Weights of a small transformer language model.
Size: 10 layers, width 448, 7 heads of 64, MLP 1216 SwiGLU, vocabulary 2048, 26.2M parameters.
Training: a variant of SOAP for these matrices, 1163M tokens, 4437 steps.
Each number is 200 + 30 x the weight over its row's rms, rounded and kept within 0 to 999. Layers, rows and columns count from 0. The size before them is the row's rms in percent of the matrix's.

# layer 4 MLP up, 1216x448, rms 0.0995, rows 717-767, columns 320-383
102,205,163,186,142,212,190,170,232,202,227,221,140,181,179,207,208,193,181,180,242,183,189,188,227,178,230,242,176,159,220,235,173,209,205,145,249,216,219,219,215,222,236,215,232,223,202,158,238,180,231,206,206,193,222,205,214,238,189,204,144,210,232,239,197
099,220,226,221,187,218,177,172,191,216,184,217,170,217,166,212,285,173,186,182,219,204,206,187,215,217,172,217,252,192,225,191,162,202,135,219,158,232,211,176,176,208,229,223,218,204,252,199,205,232,204,180,160,198,180,209,137,220,214,204,158,200,238,187,191
098,168,220,222,177,131,199,134,236,201,250,276,243,188,243,204,170,144,197,196,161,220,192,278,218,196,245,182,202,222,169,163,253,196,222,186,146,208,172,212,240,176,178,176,260,192,216,206,181,224,201,205,216,169,199,239,199,142,184,199,197,266,231,186,148
101,187,171,138,232,227,220,190,180,188,203,201,203,181,224,192,193,184,212,211,210,163,168,226,231,202,191,209,192,222,172,216,221,130,238,211,209,197,194,221,179,220,177,238,224,237,181,210,233,170,179,204,180,195,197,191,224,190,180,194,224,240,229,159,257
096,218,194,221,181,187,240,165,235,215,143,215,246,192,230,178,189,168,162,230,205,188,200,174,207,207,157,165,261,219,153,275,118,202,221,231,157,219,204,186,197,160,228,129,212,236,236,166,150,274,175,204,224,238,159,191,212,184,164,214,179,230,219,222,204
095,228,233,158,248,184,212,239,165,192,185,205,182,153,214,186,189,243,144,223,232,173,199,217,175,200,210,248,258,163,178,267,228,226,208,191,216,193,218,210,214,171,215,236,193,244,247,216,173,260,214,258,193,144,201,204,187,238,182,198,156,202,182,172,131
095,176,237,187,226,185,179,172,221,254,164,236,175,174,164,129,219,210,216,229,146,168,239,213,217,195,167,200,210,182,187,226,205,199,226,164,237,192,202,252,162,209,218,266,203,201,186,216,202,203,162,242,173,167,201,180,192,161,218,101,191,199,224,229,169
100,208,212,232,220,228,237,174,212,234,153,247,189,185,169,144,236,244,171,169,123,231,226,201,197,181,180,211,157,193,199,182,225,197,171,204,205,199,194,146,235,192,216,217,208,192,211,147,229,223,191,159,217,198,226,185,231,188,226,142,266,195,174,187,160
108,192,198,211,175,187,205,250,196,238,233,206,193,204,199,179,173,179,137,199,230,233,240,228,180,217,211,259,202,177,202,187,163,213,188,196,206,141,218,185,184,192,198,181,176,195,164,197,162,219,169,228,201,224,236,235,154,137,225,167,128,216,232,223,206
100,223,196,199,179,234,173,206,212,222,205,209,214,167,178,153,211,217,146,232,217,217,213,211,167,214,241,201,181,191,156,149,206,174,169,212,185,218,227,156,197,184,208,166,224,171,183,224,181,249,132,225,231,186,141,136,163,222,180,161,166,261,200,219,235
103,205,199,197,218,197,190,185,169,230,154,147,198,246,159,158,196,221,196,193,165,227,268,196,178,192,169,220,187,205,225,211,211,239,171,172,271,201,221,158,175,253,205,232,245,216,262,160,166,185,176,207,187,189,179,217,159,228,180,248,143,197,188,160,237
102,172,215,190,197,183,106,171,192,185,203,175,200,194,186,198,166,189,203,174,258,180,169,169,240,200,232,179,182,115,188,189,236,196,198,252,235,238,262,193,208,188,214,187,217,167,188,205,228,179,212,186,211,228,196,184,231,255,187,159,230,161,183,230,206
097,234,217,191,176,237,214,194,163,171,203,201,223,230,169,153,184,184,232,158,183,234,189,201,204,170,158,165,201,210,196,210,194,226,202,219,229,203,246,213,219,232,215,224,222,181,209,227,168,183,217,188,164,191,203,198,167,206,214,206,214,227,207,217,164
095,183,232,198,212,210,163,187,135,176,217,226,166,182,195,162,224,182,242,187,240,175,204,171,231,199,220,169,220,188,187,213,192,184,206,227,228,181,210,216,218,182,235,203,183,220,126,192,206,198,225,236,241,183,109,195,180,192,169,228,199,182,165,217,198
098,167,177,151,244,178,166,220,222,159,174,199,230,200,206,267,172,178,197,211,175,151,220,224,199,146,213,175,159,200,190,228,199,228,237,198,230,237,232,200,254,235,200,178,189,173,124,169,240,163,179,205,200,144,215,206,158,193,200,225,175,160,166,199,228
104,153,202,214,222,215,255,213,203,256,176,227,184,206,140,198,244,233,186,233,193,178,235,259,201,197,207,263,250,256,183,233,213,198,252,184,136,183,188,231,195,243,148,203,144,228,244,180,153,163,153,218,157,228,219,242,212,189,203,255,218,220,193,176,284
106,220,197,181,207,222,200,210,163,172,257,193,158,147,197,140,212,221,165,204,235,180,178,211,186,199,182,271,149,205,233,191,188,197,197,216,182,209,207,160,254,199,211,188,201,143,200,201,164,194,193,209,210,156,220,196,161,226,285,147,224,196,216,162,213
100,171,196,190,270,171,159,241,223,176,223,200,199,172,245,163,213,228,220,220,230,235,223,224,172,189,234,195,236,224,214,151,214,256,195,194,212,189,229,219,179,235,189,189,154,236,181,180,128,258,164,241,215,223,213,180,171,172,154,180,208,142,180,129,158
101,187,183,236,226,235,245,190,155,243,178,198,211,227,241,183,227,178,199,195,157,198,174,217,203,184,202,192,216,231,174,195,160,202,212,174,199,194,205,232,169,200,224,130,195,252,140,205,218,201,218,222,175,205,174,196,171,199,175,185,211,196,146,200,175
098,137,201,200,203,264,205,231,195,220,155,199,207,200,173,189,215,237,168,227,214,179,163,170,234,173,177,206,152,170,205,261,169,220,182,259,243,169,186,198,200,228,190,220,261,182,181,214,155,177,217,203,138,169,227,204,165,236,145,257,137,220,234,191,181
108,216,207,168,178,167,207,164,232,228,180,194,226,238,100,210,219,180,184,158,185,171,222,224,189,214,123,178,179,259,229,196,228,239,193,202,206,185,264,236,257,212,258,175,223,206,178,241,236,186,216,154,174,244,207,183,191,212,169,179,161,176,228,239,206
098,144,247,212,250,198,164,236,163,198,168,159,168,217,205,180,146,196,208,162,200,214,193,179,146,192,211,187,154,174,186,182,217,173,188,215,220,267,195,208,207,152,243,185,193,205,209,180,247,254,194,212,207,182,221,192,169,202,207,158,209,202,204,191,227
097,182,193,227,204,201,197,198,194,186,163,220,181,196,161,211,226,190,174,152,202,201,254,127,180,217,193,233,188,188,230,171,161,174,164,238,200,202,188,214,238,223,233,176,204,211,186,178,210,220,245,295,221,165,162,247,178,211,212,185,171,160,187,219,193
097,223,181,215,206,205,213,223,229,224,183,174,191,221,167,222,178,188,203,175,170,188,207,233,261,162,214,182,209,249,184,233,148,212,197,313,203,204,227,251,210,230,164,194,213,247,217,189,225,132,192,232,184,160,230,245,195,176,186,182,151,185,220,224,186
100,204,220,240,210,187,210,242,187,164,161,177,139,171,205,183,171,195,170,154,219,170,214,180,259,126,191,234,216,191,178,209,152,157,201,187,206,221,204,197,187,192,253,208,177,169,210,163,234,199,212,186,169,192,275,203,224,151,218,180,254,244,207,230,215
100,176,277,182,179,203,188,194,183,218,215,200,225,184,199,200,142,217,232,245,156,190,275,192,181,204,156,174,199,182,175,208,218,202,158,226,190,169,243,200,198,211,154,236,220,254,255,203,218,218,245,203,199,244,152,183,191,204,245,179,165,226,184,161,220
106,169,195,169,244,190,203,134,227,207,199,181,212,209,161,207,184,169,228,225,244,205,228,227,203,175,225,206,198,169,119,164,168,190,235,200,182,238,169,194,230,169,238,208,202,175,208,236,268,212,256,197,171,209,195,202,195,206,155,214,142,156,184,214,210
102,216,209,220,165,209,224,186,153,242,179,242,149,222,197,212,236,234,171,241,255,183,211,217,200,211,263,158,179,239,212,176,145,165,228,196,218,231,220,227,180,242,191,227,235,229,215,212,215,174,218,177,212,161,187,170,161,245,193,201,196,167,220,191,187
101,171,225,141,193,211,196,161,242,219,154,238,190,247,168,195,224,218,214,176,211,201,202,176,148,163,141,244,213,161,188,197,161,186,160,257,200,225,197,226,191,197,194,247,215,171,198,197,148,174,188,166,172,195,203,191,219,190,191,208,142,230,246,226,171
103,237,207,199,236,152,199,141,219,196,184,189,159,193,222,218,234,183,184,173,250,133,161,159,218,255,226,182,230,204,145,174,217,176,167,196,119,186,143,195,221,182,166,237,147,209,194,194,185,192,203,200,189,180,155,219,183,177,231,149,222,230,247,250,208
095,177,196,197,182,258,186,193,218,239,217,245,238,156,199,212,169,186,202,158,205,160,214,181,181,198,192,187,173,211,198,206,199,256,150,223,162,195,243,245,214,202,168,222,205,198,198,232,238,210,179,223,158,185,212,200,254,187,203,215,166,188,203,183,179
101,243,209,198,184,213,247,211,215,180,238,204,226,200,258,184,163,195,182,214,222,172,286,218,221,227,211,222,229,158,229,263,186,246,191,205,186,282,216,258,187,187,199,143,201,212,215,250,184,182,199,151,179,253,176,210,213,237,207,188,216,177,166,208,222
103,210,235,215,226,208,140,168,205,183,199,150,232,216,144,233,255,207,164,224,208,208,226,180,181,173,205,174,202,224,200,201,178,179,197,228,208,195,203,219,226,251,164,212,169,145,160,216,244,227,221,227,203,204,203,174,231,229,168,215,195,219,182,187,200
098,169,215,243,270,223,158,270,178,202,136,195,219,203,207,214,171,236,251,159,210,225,151,220,199,249,200,190,202,142,202,204,193,207,169,151,186,194,224,228,178,186,225,190,201,193,218,247,192,164,238,229,216,182,169,220,218,173,244,190,188,239,174,179,159
104,223,208,155,179,226,237,242,219,220,193,156,158,222,179,172,223,233,215,214,196,178,199,163,226,191,218,188,194,233,218,204,180,236,164,211,140,129,225,219,218,225,256,194,153,134,196,194,192,222,224,142,202,200,198,164,209,229,158,167,230,198,166,214,206
096,272,220,211,187,181,201,149,218,150,211,218,156,220,193,214,216,197,159,209,189,160,176,222,213,209,172,220,156,242,170,211,199,201,269,246,212,262,170,203,185,183,222,164,219,213,140,217,180,222,204,154,135,171,176,191,229,233,184,231,125,217,188,248,197
097,173,201,154,226,171,201,215,244,162,176,240,204,206,170,261,203,189,199,207,209,190,155,187,251,222,223,166,165,189,197,141,220,197,241,163,177,231,186,187,193,212,181,125,222,255,191,178,185,187,218,179,165,220,206,143,221,192,155,143,213,194,182,158,169
094,208,190,206,192,211,144,175,198,239,153,190,189,217,210,238,208,236,176,216,153,144,180,203,230,211,219,202,156,193,193,208,231,193,232,260,187,171,245,196,215,226,140,190,238,207,175,248,196,209,187,170,198,177,175,190,196,207,206,214,214,184,160,174,226
094,194,170,206,186,252,200,255,185,186,172,209,223,205,201,195,173,206,180,218,214,252,144,205,228,195,208,193,220,206,194,144,228,200,178,219,157,209,256,201,184,208,165,205,221,255,170,187,235,175,179,209,192,199,220,179,206,160,213,163,221,155,232,182,197
105,187,180,145,176,193,235,237,199,214,228,229,161,159,188,168,259,221,226,264,193,201,181,194,203,209,209,219,172,233,201,169,132,229,196,140,217,199,222,221,184,172,211,236,210,174,160,220,255,226,215,193,160,182,209,209,204,182,218,160,212,241,250,213,174
096,168,222,218,225,158,214,183,202,233,204,217,224,196,200,203,219,144,281,237,177,192,218,179,204,182,228,147,186,218,211,178,201,177,216,157,183,200,158,194,211,223,175,199,151,208,218,164,208,147,181,191,202,181,247,160,206,221,180,270,167,190,181,191,181
101,169,194,194,227,213,151,212,202,195,144,219,205,207,161,168,251,191,231,218,244,179,164,161,185,231,218,206,252,174,194,175,183,188,171,224,175,195,168,229,154,228,208,153,252,234,216,169,190,189,206,212,231,199,144,251,202,239,208,258,241,228,220,183,151
099,171,228,142,217,243,258,191,192,239,153,191,243,203,216,227,194,183,213,272,255,173,206,183,201,195,165,217,172,192,208,211,224,211,212,170,212,221,216,238,189,187,199,209,223,207,178,167,140,220,267,219,123,216,208,231,217,191,192,197,203,158,213,196,251
098,207,173,179,152,207,193,162,205,251,201,216,211,229,211,208,183,170,201,215,212,156,193,266,230,181,185,162,200,180,188,240,221,157,217,197,158,198,205,227,220,235,193,217,201,212,195,203,179,244,160,195,211,100,183,211,173,181,124,254,201,217,199,160,191
099,187,181,168,183,176,243,246,166,196,170,218,177,175,212,172,220,173,136,248,228,222,167,215,171,224,241,210,226,188,205,175,216,151,198,277,222,194,208,184,210,211,198,214,192,228,175,206,265,194,195,269,170,187,194,204,228,233,174,207,190,198,185,193,145
096,229,199,206,181,188,193,233,188,212,194,202,186,170,211,187,221,163,282,172,203,229,196,219,205,233,168,234,224,171,220,182,210,235,159,177,193,255,205,194,193,166,202,201,200,233,240,221,156,213,249,168,238,154,217,184,214,178,191,221,189,159,192,227,168
098,228,187,192,164,204,138,192,259,210,222,213,177,169,165,184,189,202,257,119,198,182,260,179,210,200,223,161,232,259,208,278,169,213,267,232,251,298,226,119,238,217,172,164,189,192,186,237,185,202,211,307,184,153,212,198,215,207,218,187,214,193,191,187,232
101,192,219,213,225,230,198,220,183,248,177,207,199,230,219,242,211,175,176,183,217,219,176,217,222,200,191,226,169,218,197,235,242,191,206,257,122,214,201,202,224,194,241,194,164,185,185,207,188,141,197,188,225,209,193,159,209,180,174,240,182,184,171,195,217
101,223,206,173,167,257,152,238,174,172,170,128,186,186,217,151,134,175,197,156,207,185,226,166,194,167,183,204,161,210,219,206,181,185,229,257,185,213,243,230,192,182,195,165,127,211,201,190,184,218,205,145,141,204,224,222,188,195,189,229,132,249,157,194,166
103,211,165,243,196,212,151,224,166,167,156,232,216,205,211,242,207,129,229,210,158,160,146,223,237,217,206,213,238,189,160,163,241,215,216,205,191,167,162,186,178,249,165,150,247,186,212,182,198,224,198,164,221,189,196,172,214,186,128,242,229,153,261,157,227
100,262,209,123,197,162,174,237,183,167,154,224,207,165,171,233,189,212,181,236,184,234,189,213,204,193,207,244,182,226,176,159,193,203,227,220,212,234,174,267,240,239,151,236,202,181,180,247,229,198,166,206,206,206,231,147,100,226,250,197,249,232,213,191,177